From a checkpoint of a small transformer trained on Wikipedia.
Size: 11 layers, 2 heads of 64 (1 for keys and values), MLP 448 SwiGLU, vocabulary 2048, 3.38M parameters.
Training: a variant of SOAP for these matrices, 150M tokens, 3192 steps.
Each number is 128 + 24 x the weight over its row's rms, rounded and kept within 0 to 255. Layers, rows and columns count from 0. Numbers have three digits each. The size before them is the row's rms in percent of the matrix's.

# layer 2 MLP down, 160x448, rms 0.0781, rows 0-99, columns 256-319
100:146149124125116131131180100165092120172139083083119104134145159131146095123192101136154107107160087134111105139128110139151155131131118121183157138131174136136082149136171156116119114164130113
110:083133111135110095106137156105107133099148094082148150096155082121149142137120123116157125097101123170102144148111176086112103104099151171165107150118163167115148148157119119148149133139097094
102:093158108148167133120132138132127124174105128139164136103074090126149120152137141149133192129087164114145138116118127144155116110135113104118092138062146126108141138145142156090145135135127113
098:105126136110169110125109176112134100101086103104138153110178107138211089099167135125161170116115123125125151137118105139133119150102096119119114100099119134122093175120153146152115092136121157
110:103155110120120117124149135124112124121172091095131073113130099178121173097140157106142126139094140153116124154133138122138111137131092128163112121123158157101131140120119149135130082145131130
094:170148138126096155168123073097151118103142137123130119144139120168120168128102177115137127145123195100131154137142166120145119111160102145139101147127113098147138112135125147162108086132144122
094:125136160114167180189099085151112129112112092119108113156150133137148129114118091116114102122135150137136128097110100171144124123174109125144143146083135120133153116130129160098067155106128112
092:151110135112171113106141121116151142127128121105171133131135124136164097154116118134144157131131120102163087147107171116096134142092120134121110108110106131118119122095161118135134137112119158
089:121104168125076104151134136113139157137139117118122148107077141126119148114135088141167187129116142090119155132108137119122147121116102156118118106127132090138147131152124123120126121124086089
091:127118122131111104139083095139178122133116135104097127129139127113147158085080111131126104140077125142147108127111145159122159164144150145133130143127107148104170134159136123134102116106122157
104:138132094199093156099120133121120097135111110061106158118113106175114107129156141111116133135138102138145134090153116091152152133138147134138124104104173119138160151131128127103129149141155116
097:160120107121115141143160130164091119115142105145135071137116130114069115134165121153138105147154147121147121118135139130112117111111131133154135088144131095147104142151138137101147119112180143
101:142141114143146138115125123107119113108131122115107172134119099115134147096129129159156120107110136115170156146086159110143153127094137122143093144117120153138153116142110141133084119139130136
098:148158143115097154146155136085097098133129157095094112103118109147104167135183101121153158132129105109132103148166082093104109102144112130116122116141125158121143130146086136152130148180144109
098:153159124153190140075120128106125106080123156164141162110115125099124101107140116140154152106157139103126125115115137173106109142133138134151086126109128098119104128139127166129148100159108133
098:096160121136107126106151141192155102147125146139130111130110140135105116135110127110124107123106125116101125089133140139145191168201129138152134113148136145154147121158129150127118099171136146
107:147078132115137174124140143112080137125119094101146101116101120103135135131168161103142137162112148103125092097093125116139153128089157116152122161147125129103168101142119141106110124136142148
107:145143087130129082121145156152159142170171121132145128124126110125119189111129131148147106131109085154125171117135119107058166134142111111135176113068122114108121142161088141146138124137118118
102:117108086123099150137127102138123129131103093137172099131129188111098160127162081101164129138116154175107138042076104133127078090139139120153144124101119090133130100096143139142107150111130128
092:149155112148124123119145118103156126100146089147159099142125104149105119085166121132118115125107116150136136114157125130131082146112162141119125121173119130103048119124142126142181146153119114
094:133121151152150116122158151119143139126111137122131142153144104144130081101107119097133116086182101104099113148134116105165119187155143113131067155144124155106110126106122149132138128144102138
100:097153114098114134122107127104157142146128106109117136112146174102099129136185121160160117111110139096141096098088137092129178114124097138115157133127118081164146141159128083144136138096136125
092:115132086150158097126131105093103161165102156093134034109079120120123120145153115116136113153078154117140135118106138117124167127131117119115155137108125134103137120074141142145136140146102097
188:136142141124170095138119142148086120140141141100117128096125137163139146145128148146131121144127149096115135114119074128144123160120148144125145071190119150135115193109099098133115081130104151
097:133119122117139081170171134149161136118194114167097136123148100139154152146158110121165150081144130120122156151140117177106154096186122135115091156140136143122120095144156129147135123149098117
092:176121142106129149121110075104198142138115158120114153142110122121132129092125119121078092109140073136115156134111125188104165156132114114138133123125070125152127140107096115116108162120088115
097:132070138118155165153126127094137153169126139122092106118104138103135149132136128141145143110131129093147150126107165124135091089155103118150103107109172137180145144100178122119119147107164105
096:135118150131112147145153146114158150140137118155117121108121138136127125130138175143121131099171152114122174157146175160105113130131123150158134111164120180093122117160128153094146117139144134
089:167113126126121114156139126132112161162102151120122133131159139147089088110115105157149136121087113126113127143164109150129119121132094116162142116096121132109118111129146112138150112095126117
095:106101130166083093091133141186099151172171103132111118125121107126093140145132089124147086092119125097125153128104128121155157129163104135123155205107143120155085107125106147105107113149118129
097:179118121155120105119130143122125132123078093148169129129174111160116070137173118137148121105117105134104105131132106127142145146123099127087128107111082136125132139086122194119130135093127144
106:121129135137106144124129131152133125167144079101109142139141131135117190132139169114110102141173094087130101114097129189176161153094087095135145117123193142127162130120086142126106094139140119
101:125102100136147157134113075141113107164063133155115148125147150135102152112139107121071174112155134148131133118145087184170153141094116168117092120157104090144151091138145091147110109139092147
104:116088123095106122116121133154112103142083159098141089130149145129123148150103127099145070113097119150131108092161113124148132122147113122111119143126140130128099137136134141083180093115118146
095:084138111152107143120125064130136123099138168133123124135106114103122106160167153140182127121126177140111115131149137119135155113166085144132125142114111106102090158092147137120131127100111096
099:132107129115119137098124112088136145138153113088145102101083123135117118085171146166084149115116134147128145145129101117112123138118127140140151140079115129104152126146148115075162127083141121
095:125115122082132112136109097114104093135088116120148115096122125101102100130148129183125127081112126146146112128119132108148131126134142104110125119143130141103165151132123117173157149160131120
091:107113142138112138160128136126141108134052105146114120101124151151176122118112157100132109110136085126155125124145144129149093134146125092068111141138161127102151152146149135162141142125106097
099:103125132133129151096111122125148147115118082083132147104138151109175135109170115128127110119137154118112141152130130101101119132149147135148095126111100160097100137145117106118163099148134165
098:181121156113141141103101135155101123093135123161107138119117126139141117104130125067152127120135152111105105118149090170107135123125118107128110097179147117103131071144122146155101138123118133
094:157106113135118095117170122107162127126138109147119091105179145120136114129127146107080129120119128117105085073146112147120145078133096137131087119142135155144083135091126121149120098147128124
093:159121145110130105084105135125089176134148123116126142172096093153149092091081130120144131110141127147096123108128091134102132144123118106154163150098153113103160151119151142152099125127142124
100:179142123122126109116137101125128142211146157153143111089121137098108105110163102110139107129138120137122127068108084102087179117140137122107158088127140086087082138103152133162133111119127121
101:129149124120130126129138141157135099167092132099100098149136121079163108098099121136110134107140124168199124116132104165120130132088138128152115074140126117160158139102178115117108091157099180
099:161131159113129125136157132142154186103114126093146135122110107153132134168153104128099117104121090151139104178125147141129136097162110148155134090109082153145122135130173177091130182162157088
098:118106147170115139171126106155154106156166087092088093120159171150140143107106156161138108127149135113107093128131090137150111129193143128146124107149127129142102124128133139119142150153126112
098:120120149119114153131100108131102113142144094151100108086071104125055143141169135089131186117149113167139150124131178131146152139127110159142142141153128112140136097123114107173169145122122117
100:149119093136138137135085155160127113127121114145123112114121143105101129100139111180176139090126099096160127122104133140101102145120093110105127169096139141147136108116134180116112118101112191
103:115098099093130110101104108154136171150156122127127122114108134144127144151114110102137149135117129159134155132183116118109118148116158124164161130142149112114138093122122174133156116084117132
152:107145153120148084156105120125119140129148154133142113139124116164133142114125107094137135161108152074111131120136125131108103136126147059129153113161144114148120155142155136131100110105134154
103:113128094126120131098132180099168115086159144149093157128059147111107116095137124067104158144135142124133097131075148115113111116127123169105096158128137062124159112113096093125112079125131121
096:109133100089163118136166123100122168111125130153143133162141087109164143095140114133096103100149106112124107110113167114110136104107111097134107155138152134162122109124150123132143113111119141
095:140079153122152140074116162128114137121111168128133144148130129126098113120137144138116114136128125114185098150095106142127100162133165093084081140079129160084124132118115165093134152103118087
107:101142101157150101125135152145157082136140125166097113153152152090133111133168143170091079112130125124125135103126121145110153152141161137089127123143120106132157146102135084132133127101122125
089:117131115152137166084097109099117141131166209101167147142132154123124149103159181148108131169081105161143113127113134105158088091103115112157126119138093136114137106118144130113134135156138116
099:137137098129124161114137104101105106139111084162104149122140161119126136075195099127120156119146141143115131130124125099133102099104144111124143134149159174135087135098131094105166119176105106
098:156140185127127159150118162102125126119061113164090130126106117091150083156154116117120143110180153152117142135141137139127073102117125085143109099141171064144105114126169141118149107095105120
094:105135121102134089123147117086128131082122175135125128122111158166149157098173095140142163122117086089115152151146133095117129110101158114112145109117137162129120115122095106155132140185141113
096:096068113133140145122128119067164132099141181164121120110116181123114137107134149114132088094146145112128112113086140115103131169095187127100090116127179106141162133108162106121098115154137075
089:139163137137107105124089137146205114151119156130115095126044132123143097112115147107101098113186146144163165096117155167141102140115134150132110136161099156127126119148170141099095093144118141
099:100102142126131116116143109108145121134131111106093165105111113132127141099135159131141124120122111134102171171144133139133172149099133158132136134110129135120168090132114151117115123128137165
104:115084131161147154170126126082113137108156127186151131124140146157113178080148153137166121144122131130154088191114125095139122151095165117158132129116151101116078112147121178128168106124131143
102:119180159133127127161130165147127148109151157118097092117145190144128130098106093149146162091103165143164117123113137165137105129163094113103151120112148127127161144135148175126133109149100119
097:139098122143152103151122123120127132161118170135108103162127099135095077133077171109111145167087135084160096125101132158118121171108138145169104135134135115094116126122113118098146083118125100
098:156132116136119120135153149088178088115119113129127127145138159118105081160100149097108117123152119113148115162106103089145166193130078158085127132132128105133099131112114163103129126122123099
097:143091108109099074141091133139144169120140123138100095144123139121147097111144134147083134152100104155211099080091147095163177092140154107156124122114113172156135120124130131087130137099129107
098:080120089121112118146169135119146167121142148105111112116111150140122082151120128095151163118124184119131154141118108138119156091114107140147112121121147131118101129112149113145161115103152126
105:124123137137107159125089123127122126165084118140128136133103087111099060110124185118114140145137127122125150139036089129156137162136130133146136102140156096129096112101156100125117138093118127
095:097134119099090131152126122157112125178141133106127108139133164172073154080127182134071149101110137109143093137154096164120121141165135123139136134114146149106093118127156154131138136132098122
094:147124137121168123105136110109147147113145156100129127092135153142088101135180112166167105141150155115116122110122114163154152121093152105136163136075141106094157128141128116159147147097116120
102:140093091070146159142158088153118103121129184108131119162118142168114147093158098083153162142139110088151102142125135160136152134142114154113106145166119118118153152198100100143155101082093148
100:117116109101100159148131156102114135114096142132084084137125139149137099147098088120137096128166171183142122125147168106094124113095111129197117118154128140132152113174144097077091114079126096
096:114163147133107161123089166145108136134164175179120139149146148115143114125161173196162108164084113090126110119119156109145129137092119113179100122138145172116141115123094148169081120122123098
098:110123139142117097125115111129129122171114116125161083122128118169131136147107139147160146126116138089136151142131123123123132143122108102162115121163132159114100093101126083132174119184131128
091:131145147105165125166149160131120142142159169148182145141107127140151130128128112112149144128062170113107105158129140079108117162162149115138113179123130134101156097151145168143126147098172105
091:189113136122155116124116139117128124120095169098144171152118090136152148166093128117181090110139090119119133152121092083132135137103116092131124102093152128100109129143124142126163109115171106
103:114151161154111153120107094140098171120188113126144166140113171081102095110138139151129128107091152150171128128149134151154111109122118104098126137116153132101112141107139112174094144136118093
107:168152133144065140129158156086136122083095120118124133145127111124121146125152098083142119122144150121125130125139145114141148127112157149139126132111121111134153176164141112121145084099188159
092:123146140105103125104126118131122141146143114122110104117153155102146153124090111121135137172142102143124133136141086142108133105140111129131164144114141108123138128139106126110110113084118136
094:123126138118126197127119186156153157153079141134131159171130134159111128164188132129096146117154093110133142148138102158144139155177132128173137149121110159080136075105113123104130139144137106
093:086171125110132117135104117131142106120102140111112081089128120117157093135155067143090143148131112180148115087142128117115108144108106140105143122130130108118094166124124101127119121073133125
090:107128109130075146126092134114140130128111157143135122128112129140134086146156140152140142106107095115109173125119167140174135157133141111177107147154132106140170179163120123106106117106119120
098:138157173153121083130142122101099086150107123125153125071151105121158226116115107135104095130129127126129146102089134157146139144093105152104093123102119159078123140118133167141130136145144110
112:128096140149163120122088087112149092110124134125112083122143101142118144111161105152166162125147114139125200097115125169142127137125101073119092087157073137122095145162081141113139108119059165
104:153160135094097098139179079134078108131105110134139153111169160118107137131167089129146147111157123106136109157151122140095151129123180128070138121150147125137119133118099109181108159159111152
094:126114164134147116156127068116152133112128108089147137133137148124134102149155145090109133121125094133129107126145127134134096145132130089114108117127090135086109137126120115147163113147107116
096:135150116116087158168091100129078128144130130131135137131125169130116130103130155146128162149091166108154115121147094163149116137111176083139142159134143125057124171137125086118172130115110139
099:135140073128127117151117136164120120106100171115156102152141151112134123165122138141175176111128120107158150120113084172116125132166155156130114102092162134132124154141148163164124109183130126
085:134096111072111143117159160151108136075147112122140099158160175147099146136136153106099110131120124145149129132133146157104107108104130124151155119167124133140123117129090132158098110110131155
101:115148139130148137126144119126144140106144119131102162139170109141130101101109089102137158093155135129089111162097094119113144143108101086108162133084134127121149151120135142127071133100127133
097:133123137136135183140140101095136147159147161094151115150132097153137120157123148117105143151111192145149134145110140128119129092110057118123148146163111094100157137105108138114142127107156121
092:125128125092087156090149094113139133160154111121092106138144165120083167131130129153114118112130114151121159153079127121063159155093113115146132126144144130104094104147122115162131104143141172
101:133152164110113157117112107141153157135140123139134106113129167082161084092139112112150113106121112151122107094147148183124141120146121098158093127134114149125130130119114106159122142152112139
098:130098163097151171116137157158115121118151082177079142115095148092113133162101156184125131131129135115089126111093164097136084108076147128113128117085141130160128152135106134119089110051115150
098:077158133138113139135093150159111118126097137118152122128099167101123087187107146116095116142116133175123140116129143148080119117108104072094121074135160158148145118123122093107130115131109133
101:106143141130113108111144146165122142129110181112090114138163151121052146132087139190138143144133156130091117160134128150122162125128121090139145148151126137115145070138154135172140149105146113
098:107098116100073183116137155126136139128151125155106123147133122150131128102099121125142098170082106131085137078172099193119109085136169127143104094138107104149158135155097123143105104143155098
097:122135108149119127136161131083146120099133100072157135165113117110157096158104139136099168107106132117121133177148142143111125135121152125124124089107134170105107136101135142097180165101161114
094:100140115101105128126035121122142128142126137075141163116160123129162128107104124145101103101144155131121110123086110078109159091151143110144138162108117124134169099153135145124155132087120079
103:092096125142151153132122112097134156129126168100086113167099157090125130100144104163136080127127163140108124130097118164122141104129163090084129122121127119152133096115151146076131128110128120